config.toml
num_hidden_layers = 11
num_attention_heads = 5
num_key_value_heads = 5
intermediate_size = 768
norm_place = "peri"
rope_fraction = 1.0
qk_norm = true
attn_scale = 0.175
init_std_o = 0.00803
optimizer = "adamw"
learning_rate = 0.00138
beta1 = 0.95
doc_mask = true
train_tokens = 295600000
Each number is 128 + 32 x the weight over its row's rms, rounded and kept within 0 to 255. Layers, rows and columns count from 0. Numbers have three digits each. The size before them is the row's rms in percent of the matrix's.

# layer 5 attention output (transposed), 320x224, rms 0.0856, rows 249-306, columns 56-111
096:135070122097052171096068122150154139142138153121045094121135217085152130087134131122166136137097128184102123141099090179116011185104162115189074110134105119170127101089
093:109179151121145178117174167159114171132129170158095143151103143109106156153127105109108070153134112098059147162118151127154082158064139101191137127158101132142106123125
082:090187129161061131150122139142123167092137121108163152142131018090138133108120140137157132112134177094132091120153129119125136057168165138081127097139113145121034116115
102:132160131169142160135150213126092176130124164173061161153107176156084115150140128174159123102075135141091138093142106085133134114148126157163093128174108145132095143095
095:149112162082177088102103156153135110105126113147159036098172044104089127107098099130115120169153165146159139191114114102136135112114145132086078135110121106102170126188
085:093090138123133146135127147114136150071153109136125138088156210177117176142139142102104164167104172114106184063187101146139089129104093145152146148091054152137131110141
093:078170117106150172078140099103136166139110127122143139139122236098154161115096097110114141115078157180149077104178111135145157199132199124138134135155113092135105079151
100:137089122163146135121110160134194114138163126139079156148150241137154131077174135121088117124149111178166096154104107080134094215147099142126139135161132131134103166144
092:158086132148126153127152119125156139139150125107132130157149035180136104125144117113113125138158123089182127109147113157166086100090106116124182126112115130154211148102
130:111156186119144128196097104136118095132115160171138045123139071141089120138133160112142189098111112061153106108140089177175166116145170173108117096151175187145102167140
104:181182110096154105098091116098115132106133132092068136113144110167130172114120192156145108158162092075126124182144131124109133032133180093132124137095118123151047150108
090:130110164125086091133128114108117121176169130164060151097090207124078085084113136126129134091092139125178138102146085119136143166104129104093197137094094153104136052182
148:124169144122136160077097126131098171141125071113142090115231160184127098102107107129151153160084092113114098146138105097125142164139068142123093115084145167175092143173
106:114154162140119127120113103129142161180127180119183075167177230146125158155130115169172167192143106123170150165146171133154115195142156161091088128111166162175137160105
113:152139144103111135118153079139125128134116200165147130083142213175168116108077073110090132134090134152184080088101151223125105200151137131171111092138172143142085055173
094:119158165117083140160118199160155162087141090115130108087129174099099158162082167144121127107095156048130148143168094131139187195122152133123157082091137163130078114104
099:114142073105120021181112092132105122062108112149164122120147191163111160166143111122196098104047106161101133116058141168152172132134113142101077145145146144131168090158
105:187153062117120162150111158119084162189113114099096058138131233144120124155097131157142139143103135116123110139167094108113131213126126137137114144126132115088083134166
102:102182099114133104100142115134131150136106093181120155097153196205123139104154149122066104079133154163101201132112126115140169193148088158084140097129098126096134075104
100:148094161131149128158095134193156152087151113128076097103127143175199155120179174114110167090093114154197171224151110092137147165158116140136212169058141120111194071162
099:173056061103128086133094176155140089120201137145092087127138081068166122110134183093109128085119099117144091128123119141129160070094106140072128164172107166129110125153
084:084138133121104104134127139129116132134136125135211202137136093106100144158144118195135099166195120181137137106108120148137127126129135135104174079171127102105132217094
098:135153176077097161132153114189165180071091161147109109078053112099129092162149123138118142139096174157128117129138159155152128094144163074156096146117152096178165164140
099:105150131124134121148107134141146096175061111145144094130117031177120203141123119115158087115170102087129109140122119172105200044099150152138114119143124176106103119153
115:106081133134110148127169151119120105110088177116093124109078061136115174115176124091107141097143073147109165175027183129133069024166088141149109097112171111117156086161
117:144138095111061209073116161132156097074115104110149112137097147150116130124112117094121037132138110180184152116128171110057108134161081111104184106137180170138195158116
097:071156176144113099135138134152080126174161199111107121148114102119120112176113174161174115120165145179162163098134117113088176087088144178064104108145053157095161120160
106:130118127149108139133073142140129139084110132154138183103115110133141140124122129121080159139122145187135131124151139201131054144155186147193106108136165177068148096150
096:130125168148109115101139142094106152150048127106160150134143085149116132147198150128123127126204117143089112159081105126130090100076160111172162115099141093177173148093
085:115154123150053114132153163080131141133154096114127175132157215088103147146099107116073131147083144061121159131169176153115105237143147146206105082150137179121078082139
081:150066104159132103141124134107131140086139150135051119143145197195219203121129167201157146132109125074154106095131108138154175172174149156105131130122123108075057157113
118:148117141150153142117131140128133135125117131097132125120151000103145125124110113110140108153136119146121120112144120129134093000117134134108133144135140111143125141152
099:082122153158087127134107135090118157148210085158178125143147092105166120130117167141094125175098154157178155129122136099161091171157132133132203105230124088161111138053
097:124116138151142092159140136125181205177149085158197101086185175098108102104073134150082141071170103100151122132121085159130134187144086172148148148068118172112109088067
111:150172116112131149103131186129163129173114100133090122139144084112112130136100112166117150130056122102113098104118123176165156078116134129091143146109094128112119110209
075:128114132109146119144099057102109154101148138146146121132124148190213201153097133154199108114064111173147113054124086145167171128219128164092079131159113153140099217165
087:112095114127084115162165192142094133118140123128191142087116132100071150042140074144141136111135153145094090102147134104128191110103130103114166127078128139071141112109
106:134118127164157123147130120128175180104112102142193147032197088147174179146109048147114106091151124111125139139137118116184141081162108114142097129125108076193118175151
100:103150152154072064101128089100164116058100179124198199140084157114149124156191116148109137157141153173166136143125143108153116119148146115222133091120141113122127141078
091:156146131160096153134101099108126111070134137155171127138122116092127114081104124131155139097135106139131131150126192092119144082160099152100125144131151097140160110125
094:157088115104162173094128159137102085169128115101095130097119128093154099138089140146047112150067143092140065160176107120067149152174115135102137112108113188113120131175
098:100136118180155106156102134140098089163085103082097082127125154144143164124169080105143096078129127114127133077135113115120055153106074185129172090156145113136127157021
104:133109092130166140113095112119154151165072136086089130056151098153134108140156157177112067151148145122131053085124123143194157079102134134133072143184177101182142169121
109:125158202093140119116145138143115102166155121105084194135107160137153142131130172168053134099104127124173094131146161083142112145058115130153190107131088133146092084103
105:119118140124065149121149170102116158104152138124101195116156129118113098138121145157124105130122127088097093109100114164109096077155117170074145150154082126142141118101
092:122148116143089127101139133163141151105139136120079128145122255093118107136119101129184166107171139095092140199136124123138138213150133061167142151073147169138137128107
109:129151147159084164136129155141156142116179201109086126168155000120123133083116138100119113115134145130142116172106102087085146000146126112134108129088166133165188120132
087:181159103142167160118154180119143087124139105136159153119151255160129153121157165099048094157122143099131128207160119091115106216106110190175124122129145091134190113109
100:122138129135126083097127099144143120120115188082108128119096129144105117115115222078159152121175155175155183083125170112116082112080060049076079161104092100136180127101
087:170118084107189180044151162129095132108141099141126132088145119156121100075121155108146182160102149141170100153125102154139106137135147105163123144179122151193145103164
105:160155138145153123135172091139106140093124176102178134082116218171172137137115124130183179163104124082109127123108157188090141193123119146117105090052173163103122149186
102:136084106079104126128179130160120116142135166112096050092145125141170112104160164073129149131197167105166125139147150036129070185094115127144164176141089116098123141150
106:086158132133157121083161132165098102171092120109151122156167030150150106098137155143186139128165107103172162141107115156100130049091130138097022126085151093160141126109
107:076066095108094160141132136127119103053142170129100071127159181129124105133104147195133159084089115148121166104122103130139086186123171172187140178116098140111201207203
101:178128151133097082138099216109092166140118136121182110148146139116097119085137105130189184135129174125175108113203115149136090153138121134148129099046162131045183132141
093:204160177103144119103131138114082134130148133168179160127099074159077151075154176101122106106114139138106098056107153151102076105133132153147109117122168132147174146139
089:122152093113093148132165123102104104110084111174139147161132169134105133168140110138085098163148096131096118066150166169108025185161139151153171145154132129149100160152
101:150098129089153076110125085149076149166128139163109112127110255144139106103136107164173182154085129163106128144120174069152124255124135121124087153124152128123108109127
# layer 5 attention value, 320x224, rms 0.0877, rows 250-307, columns 56-111
112:097109166129103198146166177146140138121154170174137123158137107117188113145156117096148059123156110146091155170100127121128098187080125090199163137114074106085143100128
103:096161168170098160126136075108127120122107162130138174125177142098126161144163109134178156164139128125125132127120107138041101119145140114169133112184120136135037119053
128:090161135158150106126092130106134101153125188092105135103047145138141158125162148112068130103128115089119103080115188111144143103152132171095141157108101108134167136124
111:130115157107136195114181142128112085107076147117100110097036142118134149092089079088099132152112127112111134150110129141128152075099118076106123162126085112123152136190
113:164113118158130180147155146133133098125192147147132079110074045108128172065137142132089132175155094130111124089126099160156102069106102119134125179133145136123129119132
096:127105155190107106098127063099099168166147141154144098155135086125142148070129112136140225161158164110112137128128156122130174125098099158194122104122169133188091160152
110:202150059106114161130115136145199118123141140131112121172119181158149092159112122138066129118134124120185132133155035061089095098162113119136142147130173131108131127148
106:091175076092080147127099096136151165108103046075143161109140119141168121105107146140183186096133101141186166160181091110110094185140129115117145144051096090084132116122
123:132146087149158124106147146119086026152136144141153119112150115127153135184152161101154090125134104118076144101125098162104117153102180151080116077180085219093146136136
112:177092100215148108152058140121124106137163187174181164150209134116136137082145115140157135100113155164117098084107106090133070149160111077161153111097087128146124131159
094:066109125135085126078172118103180108151078139122132093141097100104082114112185122112106139105141126126118104118092139073135115156124179141144138143034096085171127125101
147:194153079162124098134147090160163089100166116128152139106151146138161117111090152177161132109137098109129159091118150056127145165137115115144145127117169117155159169084
107:109065151137126136125116193132050080157129127181106054095150138132093161160112198125167097140111149161119113119109139122135125136136117208129116158198083168144138126077
112:107096150076139122182140111142126152152158113152135100114132171153128121106171176128152130129144145127165158155129081129132123128138177133120108130089202174151153179163
107:116113125175153167139181160120106117141115155136127112135128105128119109153158132092081162122116132136104134154189190152067147117112138139113153089158135154149125106124
106:113105099133128031217140141153085095132140124125120133156164137142091110188107164164163167118125103195079139133188165154154231114105157133106142149173207172128132132135
102:225111133123135152116109178186156115114174128180138030126114094121153125123177151104117176140133199108114110152158166127152122088136140085105143130110076149145120185103
094:091131118078135127100162086141169140132099137151159153039083184135098141154119115164094118107150127098120172132109139132121063124155138114117160075147095156133145138112
122:115140120100143108163143147136153116121106080150119119111187073140138169101132161124146108127087108126113149136127150073149166189140146153192123103152151065119105119058
131:088128116125086144149107113135110144113203071142136161110148133107088145131097136131172116094119173175165128119082013177184078082171123121119054158181123114150153157097
103:123110180152143091146142142143113080109186121129110202147148142144112151141171127158142146097159111131205167137119104102126091181127136107131159131124131146094182106121
101:078150154100154115129069166121118109155088193128101142137144128120102096168188169083113109141143115124105109143148069100126065107073145186129135120118127182115134076166
095:154095148111113156113035084139119188150164109094125159151124115115127121200100133091106150091112094170096170132153181070170082159080137120163146094131077118065160162147
103:126089115134135104058120100122125115097109149076064164102149125137109108133103062083115105174177170144095068131148101151119125160108167169133096131099139124145156146142
115:088081146143148133104148152093087182117175073127095145155127144123124125209114095135140129169144105107126150132106101154154118161185119082128150081093167135203129092141
103:113218160138124143157181144135151124125150139086058166068095109119173164169122106096109123142138086073141183165185146119090154120120138199077132093177093179166153151146
106:130131150163108160108140147197126120155122107142147117178088163134178177136106135132112149094118117110147169112122159172066114224114144096131134116128200136094111124153
104:125079147121135072122092162140141169132075119132083083071147075128175147144160153130178155144192086150109095165047144124089173125100090131149085167070092105116163133083
100:125127113151130166147190149146180091170111132118204069171106158136181144167132114109042110140141118113077108142106148188146154132129109130170133107202111146138120105117
092:130100146154107104099036113129148144145103125163171140127143153135172138106136144083154071114095132227132137092149123121172098156168108171104112148160130063096098148123
109:161135142112153237138097115134133116131090098146135126125194105106109131119114140128141154236113204141076094088098123168132169169119076197149102081112142168113098160144
104:136129130098140162066085103135121112151118117114127177078138198126105137137158121105130051148128172132134144120190061144107119091185129158095093134180141106147140156114
101:136118123082119207095239158123139126149095144131137110104140092123123130089132132149102101107142200122147114111094145159143152136154091136088075130171061096080143100088
125:086170113130107162115120141118137131148141134112143100131116116129127128137085132128140172065117147107156103116145129119109117160125120152129147117122074195090126144134
102:112112177104124136159124087126127133130146074175113163141053097143154092152135160197141110184059153184156105048168132132178149151135133164123128156108136157117150140178
113:062069120147093084159168120123083147060142086103129168095105084121095137093075124111104187126113073137096130119117144087097157103145155133065138125132106091133119147136
104:099129098117134095124119106093139125140141158162129137109089124133115166224132136165110161121143159191148069110179169149149056107119105104112124139199138151120098146122
110:092124156145135075105132083115131167165104146140133105152077133141149128170191143192093147106049098127142156142092137208153185146126167170202130103123162104103110111128
096:135141078172137115087138113123143126152149126106096095138159145126125124179146110099115138181098107175091174122142155118128128095183136127102117103113180173137144120153
107:175130097102133208147130104116119098145157085108063072156116080134129070094117103133080114140135230110154105145094118136116079083151129173124121104135120124136120151107
088:102151224175095181084134107136186123132090133096151126196145119140136118156160177138102077134105117148085173093098120077122100163123087137164092124158053113164154143093
095:191095124060082060167127110088145186146060091152143133088146115127136095176117154080156139127089155165140080113135099154169174113154109110167143126160138095091113114158
120:117159099136127123140153099138163121119138059140107151092107122120113144146133099190102121107187150126115132182103131140075103175144169093154140163102151162106128116121
105:084110097081120078139097134101111087137155105116100110111118076119077169170175171159117168133136093098124148190104096135136104142174116147069171108168155143108114114145
098:110093140101117092093135154137182129145122125120111151154179132119098095102164103130149180144127113137102149129162104184130119161040123112118145114121184141152131144099
111:146090064129116136088205137141112132152098125053124106140157107138157213125144121122123075120096128101123147174122121110091101052133131073106115102158150090129168103109
098:138194135145148061138115190086133136151114173068144095101139091139075106137102119103143094104172118117128144118138101174128184109142144136140094137133056140155109101091
104:099121084091081101137145062128188139147135063157082128134177112122167139071119134123119119135114139170117174185126085132170100126117136167111159177103135150111105095165
118:116168106125150101186100121121140099128153187141129123133112118117088049143119102129109093164163128080152145135145062075198134059070137128175096138201127034202139103130
100:152154148122161131122125100128110144059170148125122099137116097130119153131118136149147188150121099168158081106114065157088096122080136139100151123110134144024107154107
115:170118116112124213167128146133109110117160128143125108120138157132158096136139139094125056138157148101118157127155051040165160121178079174208131177087105156100109147217
095:134073162101127149207126063145154118095168130108055202153187115136077119146135136188161151152046154149132142145112090152145108157116176074083149192128130154140126148111
099:092162088147139157192091098130148114090138139175172119118140171118132132144101122123137119142145114091169101132202092154104185173120153080116136135065164175088137107121
111:123141123150109048155156175131176137149149160192121087083201087143036127147141159119170127075148083155119137117154097162149123191127132119129108135134147147118149139125
098:162191156126123157093177128135109098137098148114135104073108127148115106178098106118179168114144083099109167100202145153099147099094107104138155187115152104118168168194
130:145131163147104133118126141148110115134109147125184126127090182143172129141116167112111124109121113108162145079142175165161112159157133060170136136131132125076122105165
105:209146112059139163066157141128118093093111165166118124177170113128105115162132121156157119177104196148120137115139133098144165107121136192109113166096165133108130156045
094:121130138153136165145067151147142085110185078107147094094121106130161165135170134182088109201113126163189110056178067147186115155174114096120148174125109070064145101164
# layer 5 attention query, 320x224, rms 0.0914, rows 256-319, columns 56-111
083:115133102121124127132165103052126136162156106090153128117156123125151150130069095089095140079118124086114128142131099152150143059165102138101093161136119110092094172116
072:103120136124082080159104104141164163161177155107083079154182126119156109155135173092142085146142133150097168170170135082087147169061111145163100209135123148115127172134
092:143146082138130046138122073127144130084180126110139118132164083094169119194117082139142108143105145120117119127144077094149113084075169159134151123172104110131139179160
069:104114172134108151085104101166148178131161155110134144162132116114101079162150134177135142161160201136071156136131068150090106133101176126136152109109167113111106108144
107:150151140111074165164157150150139073122136148079091142148143082183121131192183177143154101179207146121160169125131091040153159147165170092183118147121096148103143076072
088:139137151145144090080100174165066080131094136167112175123046149111130116073137115103116109061134149153088073117139112069099074147099141104107122094126100185138129069148
085:160133051146195131132123059107125137110183092165173156094170100096163133143092080123134169163074152119134091151101100122111143110158156139100166144192052130148111132125
086:132139150122107131094129143147138116159189145084082127149131067114157130156129173126177064114144151142173158131123088144130083093104157095122144126109104139068198157175
087:170124124130155146130123191139121114154063086151041218132123115164156087094128114119184121143086157162130076115129104080106101100080090129110108092101117162106157106136
110:093117134153106107119114167147157113130144063170176180116068205162108143046098138113173162128168120096134117042094187148138155154136133112158170152115186208149121117139
087:195119136134083121105091157129150116140161156146092110119160161166117149066117217117114107104184120129151094121133112152146122157080129112161092110040152140101147135138
092:138129203135133094106099103177077118132090113106123113113092097186127100179130095142227132106138079107130156126157138101129121151115064135145050169104147160173131114131
083:051100154181131070083074125132127135135128161099130144111139106143147110135157149147150103124145135189151123190146152126190096135110173149088115101097082127124238187198
091:122084158123118051145156126130119094119085178091113164102131102167139107122109107138154095121115125095126135106169122113131143089141109150134033106070113129095140145156
092:189130136130123127104088118138150093156207155149117081111135039077112101158124139081124190141103141145114150163097106082146135093130145123097107083147091148128127131104
088:121138169113163115149095144095161188149095117196163111129146147105168102111168124114203097096117114135170112151119160103118167092161122132098116152095151127179155163120
116:163104057148175182119164118157118139161148103153120085133157046081173127146104118127122133155049161120084125204096095161137077074096119169126109092113115119150165152128
104:124125109152088153161108162144169132118103108139126114157107143129137062155172120137161111138151126158158133157103123086204116124113115109085227122157086132146219121176
097:105152146123084166107127087077162120123158173144220150129060080053100145189075137085110126125108124136127152143109089145143139103164169108091171115143100131107108130121
081:134135187107148107099174120120132179133145161089148119130122068158117047116152127169140066115150122140131143151180125153158170119158114154095115126140137120186127146176
078:154175180100106195143157106141183134091106099113104112147143120183116116112118161081146129151171120100122122166113150123110116100072147032174179180124148082206180159152
144:110151128122129080142132158114151128149113106137165068081102140178076058187099123079126171086223114112169180183119121154135096137134134088129127153153139158162110100141
090:094162109121055138146114185120136113119105122118137144136119130136119084123082101062150152135141147134118094209153121126168105121101133182167150118161093139161132097164
095:154104199121180166112110191106097101162070105116077085136088139162142146145181105165125127115114171160083136073148198158202183142087096123156154116101167107067119160148
092:133167050073063146152121166171148074151153090105186088138142133104107097152070143091160096080157111142137085175119139093147098080090120094181151135064121161159152097147
104:112130131124111079113103154132132122126139134145137118182108186129167153117163185088157081078147084138142176140082151086138122175130121105113134113142104168128159163153
097:149165134091143082143120134145159108143198103138181171143134157125119118157126170055140075098166073110148162099144095099085112128137173085124099153148189153111127083114
087:129144119129195142101168157129080112170117120145113130085151153150151154132127123140106110131132123077145143069139065176067095131149076119149085054170121164131104174078
089:077141106157091095137184165126116180105158159122131151100139097131163146111185163109149086087193118153157174137185155124088133166141092114062183181095123183166167159071
106:092149082130124137153175136114157150124137070119105124164174117132108137120147139065170108119165101115109133137131149055161144116116186161099166202135135097116177104131
088:105118168109130075122152176124175134137118177146138163150148177154124113106167164116200108058167133164165089135147103135125114107163113136096094091103175193153175190167
096:085104108143140096108135078109130144051144119194103092139137142131153133105100117162188161184093121138096146062121131154118132146069112105117083167146083103196087132157
104:140156137061130090190154131165142148161079106122101162111133119114109147145130140167171138103171165170140152149138181086114149101108113168071173180150158102134095121119
085:165076170052168163152123116153184105126151113089121108124149090070119135099102141152091107148151138149105097037140079111080104086138146161115125112090098138107174077113
085:159145187090159141062061153136140039140162043114102155119149161122112113178109169148153100087123121135114147158100152123144137143080109164162166121122162107090110094088
102:110151154093103128071182128128112136143107129174078135126146079153126207138129115147102141165112115116135125039145120081114141099130099089125160151132170130157112106147
092:089176111109149119113118119127159145074132122159093155177086115133163191012144140123088132110075175081138184125099115087138133169127140095141137115136082132146134147164
109:132126087115161134110142073148090178158106113142144118131153201118181160082111104154135146184045134174110098101125092175167110129107101165099126079131165125101049210164
092:160144169159156192107143122131169183125121167094109109152102067131163189087127170126143130129095143117123143150145144116102076170130131123161143124074140122143144133121
121:118123077120195134129125141097098081119100136118117132096129109071127190029132097149067087143074132142090085131115098129143107167131104152114116051133121096131110133127
089:132077119120067131150105110176138134148168112160074101109136076146133087119146115141132099173104185135153144104097085131127106107216113117118075098091144159095134122112
122:199155068145098126118144166142151020165066074156199129049090124136125136196100129105102125078162143117159099074137117105132124162168143058166128120141112183175121061109
140:127115129119181133130101129127095116126084127180107159087173128073149147030206123125145155160091147138116107116142093084168126170117104184077092150125160142055125192103
094:190085155127107114163132118146159187095077172117105158135076120159154075110137123134094104179100131098173179110109122051101109097156128183121136175147145119077145156144
110:060128100158135132159125146072150088066147161124133135164144094080131120105111133113171099152109121130063084194124104142064135082116136127093062118135088101156149134115
096:162161074147172171075139137152153087147099153103082132119154116125099135154067102143128075142124123089104152137108100153128102159060056152155128121093127113175153125118
091:155131124147090114170130171105121120109145113147120171093085095174067146153086150167125109159164129137135133147164101092051103111128126135064109134156096094162133127112
086:148200126084084148133174115145170191138110188146175087112047143138085137145162109153099169136118162136181138074137191168123087167148127080170132118084122135120116110175
095:149123120141061118126093144153183080165146113112182095135124132132196141119138158140092093124130123172111126076114107059130110119164125088102110135118080117121149065142
128:116070094156145166110119099137104164121112124137140156095155125080143172089205086199187135121100131123105128026122091146184132185142095193148166102151154157089129170149
094:079187125123161083119145098166126159143123121147118150120096082141161088150131063124125094109091139067096115101128118145142085130128115194142118127192134083140086146181
089:101147104155124068097187159150099166113094150170130155113147113089112175083103160176183138182083095149107097130110141165097065102109100085135140124105093146113119103071
099:194081152033093147171130160141157071136127105103144107098166124100159165075099158141072100194106141132128050111102107084172121089122116102177112132083106144086122131139
092:182093141119102129133125095084133147080166129208155132107151148148128182090120196183099130101104181149180177047111112142137162148164151080064095121160132145099151177061
104:127092128161154130093080034125111130093183140165118142085119078110119155113161117162136159109101111111116155096116127147151146127170168157072105130201160085136108181145
183:146175145083135116164099135132141087131114131156140150135146178047150108148164116105201106116043173127128086133117097119093216077178147173085124116109183104092102156071
098:127119119126125226150132199110153150135128150082110129151124125108133124074170111092085074148116158126135097139159155098157065114129117119220094125097108153128127104076
106:158096162137186166118101127114076110176030104080071169133135145124178118148150097124129084113157114114165146117152123097151126104098088156169157107098140112112158095147
096:095000155158158187142204113098085125091120171115142116105121131108099151137148149124138137130164125146154139096136049161169120147108116117163119113153158159131199176116
089:174107137112124194141157141168140121127101134117094180152138148113137150140138155127139056189114139095184156131118181154125137077127093073055192140139110091142110093086
108:148124131117076115179048201149101148134135144097113115151079107144146149121165150097105148107080116167161163131142239118166165085097136161113129101168116078099146098188
104:142134126132074094136116133159111155183111126152208056106122089148107129182156139134106178123169162154112176117131167095136163127129130123113104159097143139118190106150
087:092096172120179159106134083109133117141136132087066153093102065160150139118050124130106138182094127140114115111146087119119188154099076146156126115132160094152121107154
126:158138161075064106142126093155130130143135053166107112100177153148109087136167149118160134165141141129140076123132114094092177084143133176114075144125164142094151164105
# layer 5 attention key, 320x224, rms 0.0885, rows 256-319, columns 56-111
079:167095138111146207021148125111078113100157082140122154119179092127103166111142040089146135116090165153120160104175168137109141094128120096146126130074101159162098145143
085:121126092165127181148165124109094153086121083076132132102072147104146163101128058139134135136080129150126135132088086144168116140141136146092102096154098110145091128094
082:111120092153157199127116146114079156123125055162102121094135152129124169070152059133115130152078119128090135109140104173109143156118067156058131068124170091132099140105
112:131161072148136096122171139156130092120112066137113143099123082142139135121154113124104143121164181061128176119084136104123128136086138136142180122151149093170142146134
090:096149149125118135184131112099086140148042103140131131138106155125206112139093154111138114085116130110158112157047138163135079176126149117084132092138164155093119144115
097:159120140072094075127103134140165111155116131122150102151190114180098094156147151162094134113180075110139148130135190192123121102122139121157175177067164101117153121187
089:103072113118137141116138103099128125116171096147141126130115145112095146170143074141084164138115133098130187124140169161136122133179070117143118092119084093134110204078
114:088148036151154153187119104136162103116120063166052129095171137086135095120129115127187152154114126092098184089075105138150207162139089106142114142126127165149058087153
097:133102137164106050157121109144135101128178126123174122095151072158066102157146126145088157096234104132150123129150129139149112096140197106156154170102149120169179110141
124:123100123147177076077162149122034232148096159123042098130157155140148109153215161142141147094132090146091108148154083148115088105101060151116126106143155140127096079130
090:130136157108136071096069162149154162136108126090149148196156164141140113107141128122184135112129159121129157145137115143097149112084133109128114184144118046098121050152
100:172107077116129137104146149158084140166141139152113044131113102146154113140210128100130133092116188186140178141075101121123134146159139133176125086145176104184168111110
101:145131130118087114166139141158172149128083118199121156173129170149121155109089185145165110079159100106113169122068206117135096114099107088167157104123170133099111123150
090:097151149183134077108119154086158118125121168095132189115195097129093131132115161110102104132185112133109127133088144129105159113111227098087167151170066107114154034147
093:065087108179188140142118102146119109117136076089069143139124112126142144145117114168088102166174141085098122107094073107113106197078162120100137105157094096139149121179
092:070139135126147060145111093122135111093118114153132078095136086131113143147140074164144111083130202123134108142152085148157154193114143167122117113124143145145156074088
078:199158141115093146108126121143170058094176128123073116089111080099083153188162085093097174163175154115091119118132113128115106050155074092085168121150175131158107188123
122:167146215146149098141138137153100105181096089089132105084150106155184090107159113174076108100170158155115103142095171132088101165116126135146146133084167128132129090149
105:116153087072111119176100110107169131084175105183072176147099144119103104122117183177142122164104113101115173117135169133063099138108108157152138134116130112078105182134
090:109154130112167059163085195101116095142134166157157152146109135143104116177091163119136063089169158165127109115107127089111148103130160157137132092180081138145211091147
087:146119095083130111131091148113087139144129159139114077111124183104166119136167127128163114080120102128140200147118141139141113110117109140146100147082175220134127159093
122:193145146136044153148125183153193137138089171171175108156074153121146117124190176058137070096117140157154115092143155110144116086143144098144174140103108140096108090094
073:136160105129102109118097175096058141095186121110148133119165160191185177070102147075124110153084123164175113135090131091115155139182146114099126102149086126146149111133
102:106147142130147157134147079159101118132107092098096080125116149130159128124137126217136123073101130086108109104090151150106069151131143150052091159110165083134124169074
102:123192167148125145155122134195174146112152054207127098162144141124179159094144136144118080150117159083149138123067108114114175126128170125139131135136129132103123100087
084:138113076064088170108126091143088091137121067069196146077157180165113144118120116116163135100103126131144110143172134152135129135126161107107138162042075127114166143120
097:138135104094079097115085117147101142191096101139157110093099161206141176126091127107139127112115098183155117071176090126071113101170106088146154130094110109097178140196
095:148117107089132174159143166146118135158113110143108137057069099129107195163114136129096205189142106119120137103197096176135136107124088127104180158108161074141122136122
097:172134168163123099168088134109139142181128183107110128146125116148175132118098101101071048118124167157169111147069141139076097064162159094172118107144120133174096087154
094:129130143084068142046063160134095083150109157119175069145135125208171116127128084104143164119091082179093109144214170127139093155152111125173153119070091157127150154159
072:091134098095141138132098108115071177139130072063165120137148126201153193122089116142111122130094093115169162123138128152140146196157157118119143147136057107108211092163
113:103092107115173132087117079085132122076131139135118098086134121068116130123135074134139158119124140093085169137146149166104119143069103136134084090137145114186109173111
099:140170135137064086158060131095117176139184160093121115152157143183150154133159125084085159090097100200130083127194134126134105167149169113210107117077137140101115127128
101:127127133140165183138106061103116144094172078089052181145142148147117140123068122144131152158121116049135116128088119173141135158123052088127127129165177098171106165141
106:135146072158190099119122125128113157190096081084138082159190170130152079156163086170193177133150109105145139170164088088124094118121088109133102146156175115141175129142
098:105151099080106173181109085126063154106151118131039128115093111127166161153168141161123107101063118152138145118175135123125057127124105143128123109141129179150126149103
101:076077105107134151103098141077124107093126193133109159083088107117100124176115087111181145091136119129050137120138144138095106124053120180083133108161075179092134084176
095:134133135112127099111238122111128133137173124157158151115092141070075087124128142114162090064149149163138172105137109093115126100059121116195094149190123078128110124072
104:144099165108165099146166074125117157095175176127096100122123055092080100133133113113114171177158153144122153135161122135113112163114095110145125131133124117129145163117
135:145139126160163111166179181174113093157077120121049112158149116119071068137159131166163102102162158101113150148119150108116129111127131147162121192146117122140133135160
089:185114122096149129115126087122137195128167150193178119148122133148139135097137168132126157128158161125125081124132124092124154101090125124055170096160180117111114113151
122:109127136127110154143154164146101152110118088119130080181115083154172163118149143147136104147099137118163152139152166179133160142172161133095127134114111164129038107112
117:151127112131101098107184090117113157114116162163094155151086140122096106131107133140188125107132118163126123096142175146116101109146047112162087134160116105114128118115
099:092124066179145155157111121096097154146202118165106185066135165083156115075180133121076121145122140148113121098114145107145156155133176155139162115134112155111133111199
119:122157198108144127100144151105117095123113078089198138148136096156091084120109106096119074102154146140101086201155158102098146122154183175127112181118076096132136183163
114:141184135143151131127129135149112137110190094107112108099160090103133136080159110132157134107133139127136108199153123175099164114114118192105057167132150116159136109069
111:173136175120067125159120101123125197078155156067119128163190129163135134173163085085067161132155169116115113149106116105121124101175203099092185168060117136127141136108
104:134118134149131111097105141137136120162108165102140070187103105135164178132112126087075155109116083115155151091134165121192141172138141114149180079101143182060105089160
082:119108127111162162100146113137162133091149113143114143122133140162131222123070135150134097125104145107129115065109190143140146134115173183107156103126103130162109134140
120:142136147143148155174177195138132135129144206114142065092104120065115125088128117066104072050110149097142123107130142081182180117117099152137092142175152142162161128106
098:156132111106139115161107134105105095079162141086081141111118033102107164058091137087114174124080168165117134084203123169144155108109155123149066120143084151181099101068
099:158157101117111156113098125090097101152103133122135083141149153113107126147136124140104103113114064103152113215155110107137142147082079137114162168143102152112112104060
097:109166123126150140138162117097151110112139171119070077107057198139122136149165206127094108125122113056162174109129147118147144124100109116101138163189147151112118173100
095:110111074135068104159129140121138133148089218145094128126056157134097148194184178094167120125136154104134143078151147128119092105127117172148186093124132173104127098170
138:101064105117144114143153129065116145082135154180106173131123100083064130105049102134129132108120128137079105089130062139134151118127131128148132110099113147123168149148
114:118162162118132053141145139151142171126065112109191116190077089166119113114066086131075171119173141122168155137162135133095052084148123138091147080073144063120206208136
095:114095134158189171130144093172150099130102124122084122152134121136142116118138112158157134153132135144051121149137216187162107168129098193109150130137138045126145141179
121:137128142156128163144210123169162154116159074139126159111160191117148117078077142150140159142147104109150145135096197147116140133123172108084081126151196124129082149090
083:132136128142105132151167176156181163154185143160173114101127106137125107070190155088109073176164147169164150153082159121065137143155131157157132117177107120066127138148
092:095145113168139173134126057041118139133122136187132095107094111124129178130101152069116111095120121110117118097173127094093131075106094165143079067151134144192070103072
089:129124152130168129124077034131139111118052092095117150122125173158132162128132125200119125113119183101104075061123147111111091121157211113100119165144137115151130145114
098:100151177113110158137120210148148139097128189126103113124114142155158165107090134156071085129125151137147135095081086163126142123121119117131154179117084179064138121141
105:082132136123126098159119150108138143112150130221060145112082141090119101087140124169120151106145098144142151153120170147091085184083150158113117126131130128134090134109
126:164125080093075125154110123145148173107137133098122151139068156120119121094099126077120182104102118078206182137128106099185131048154164097090150140097144146127134190100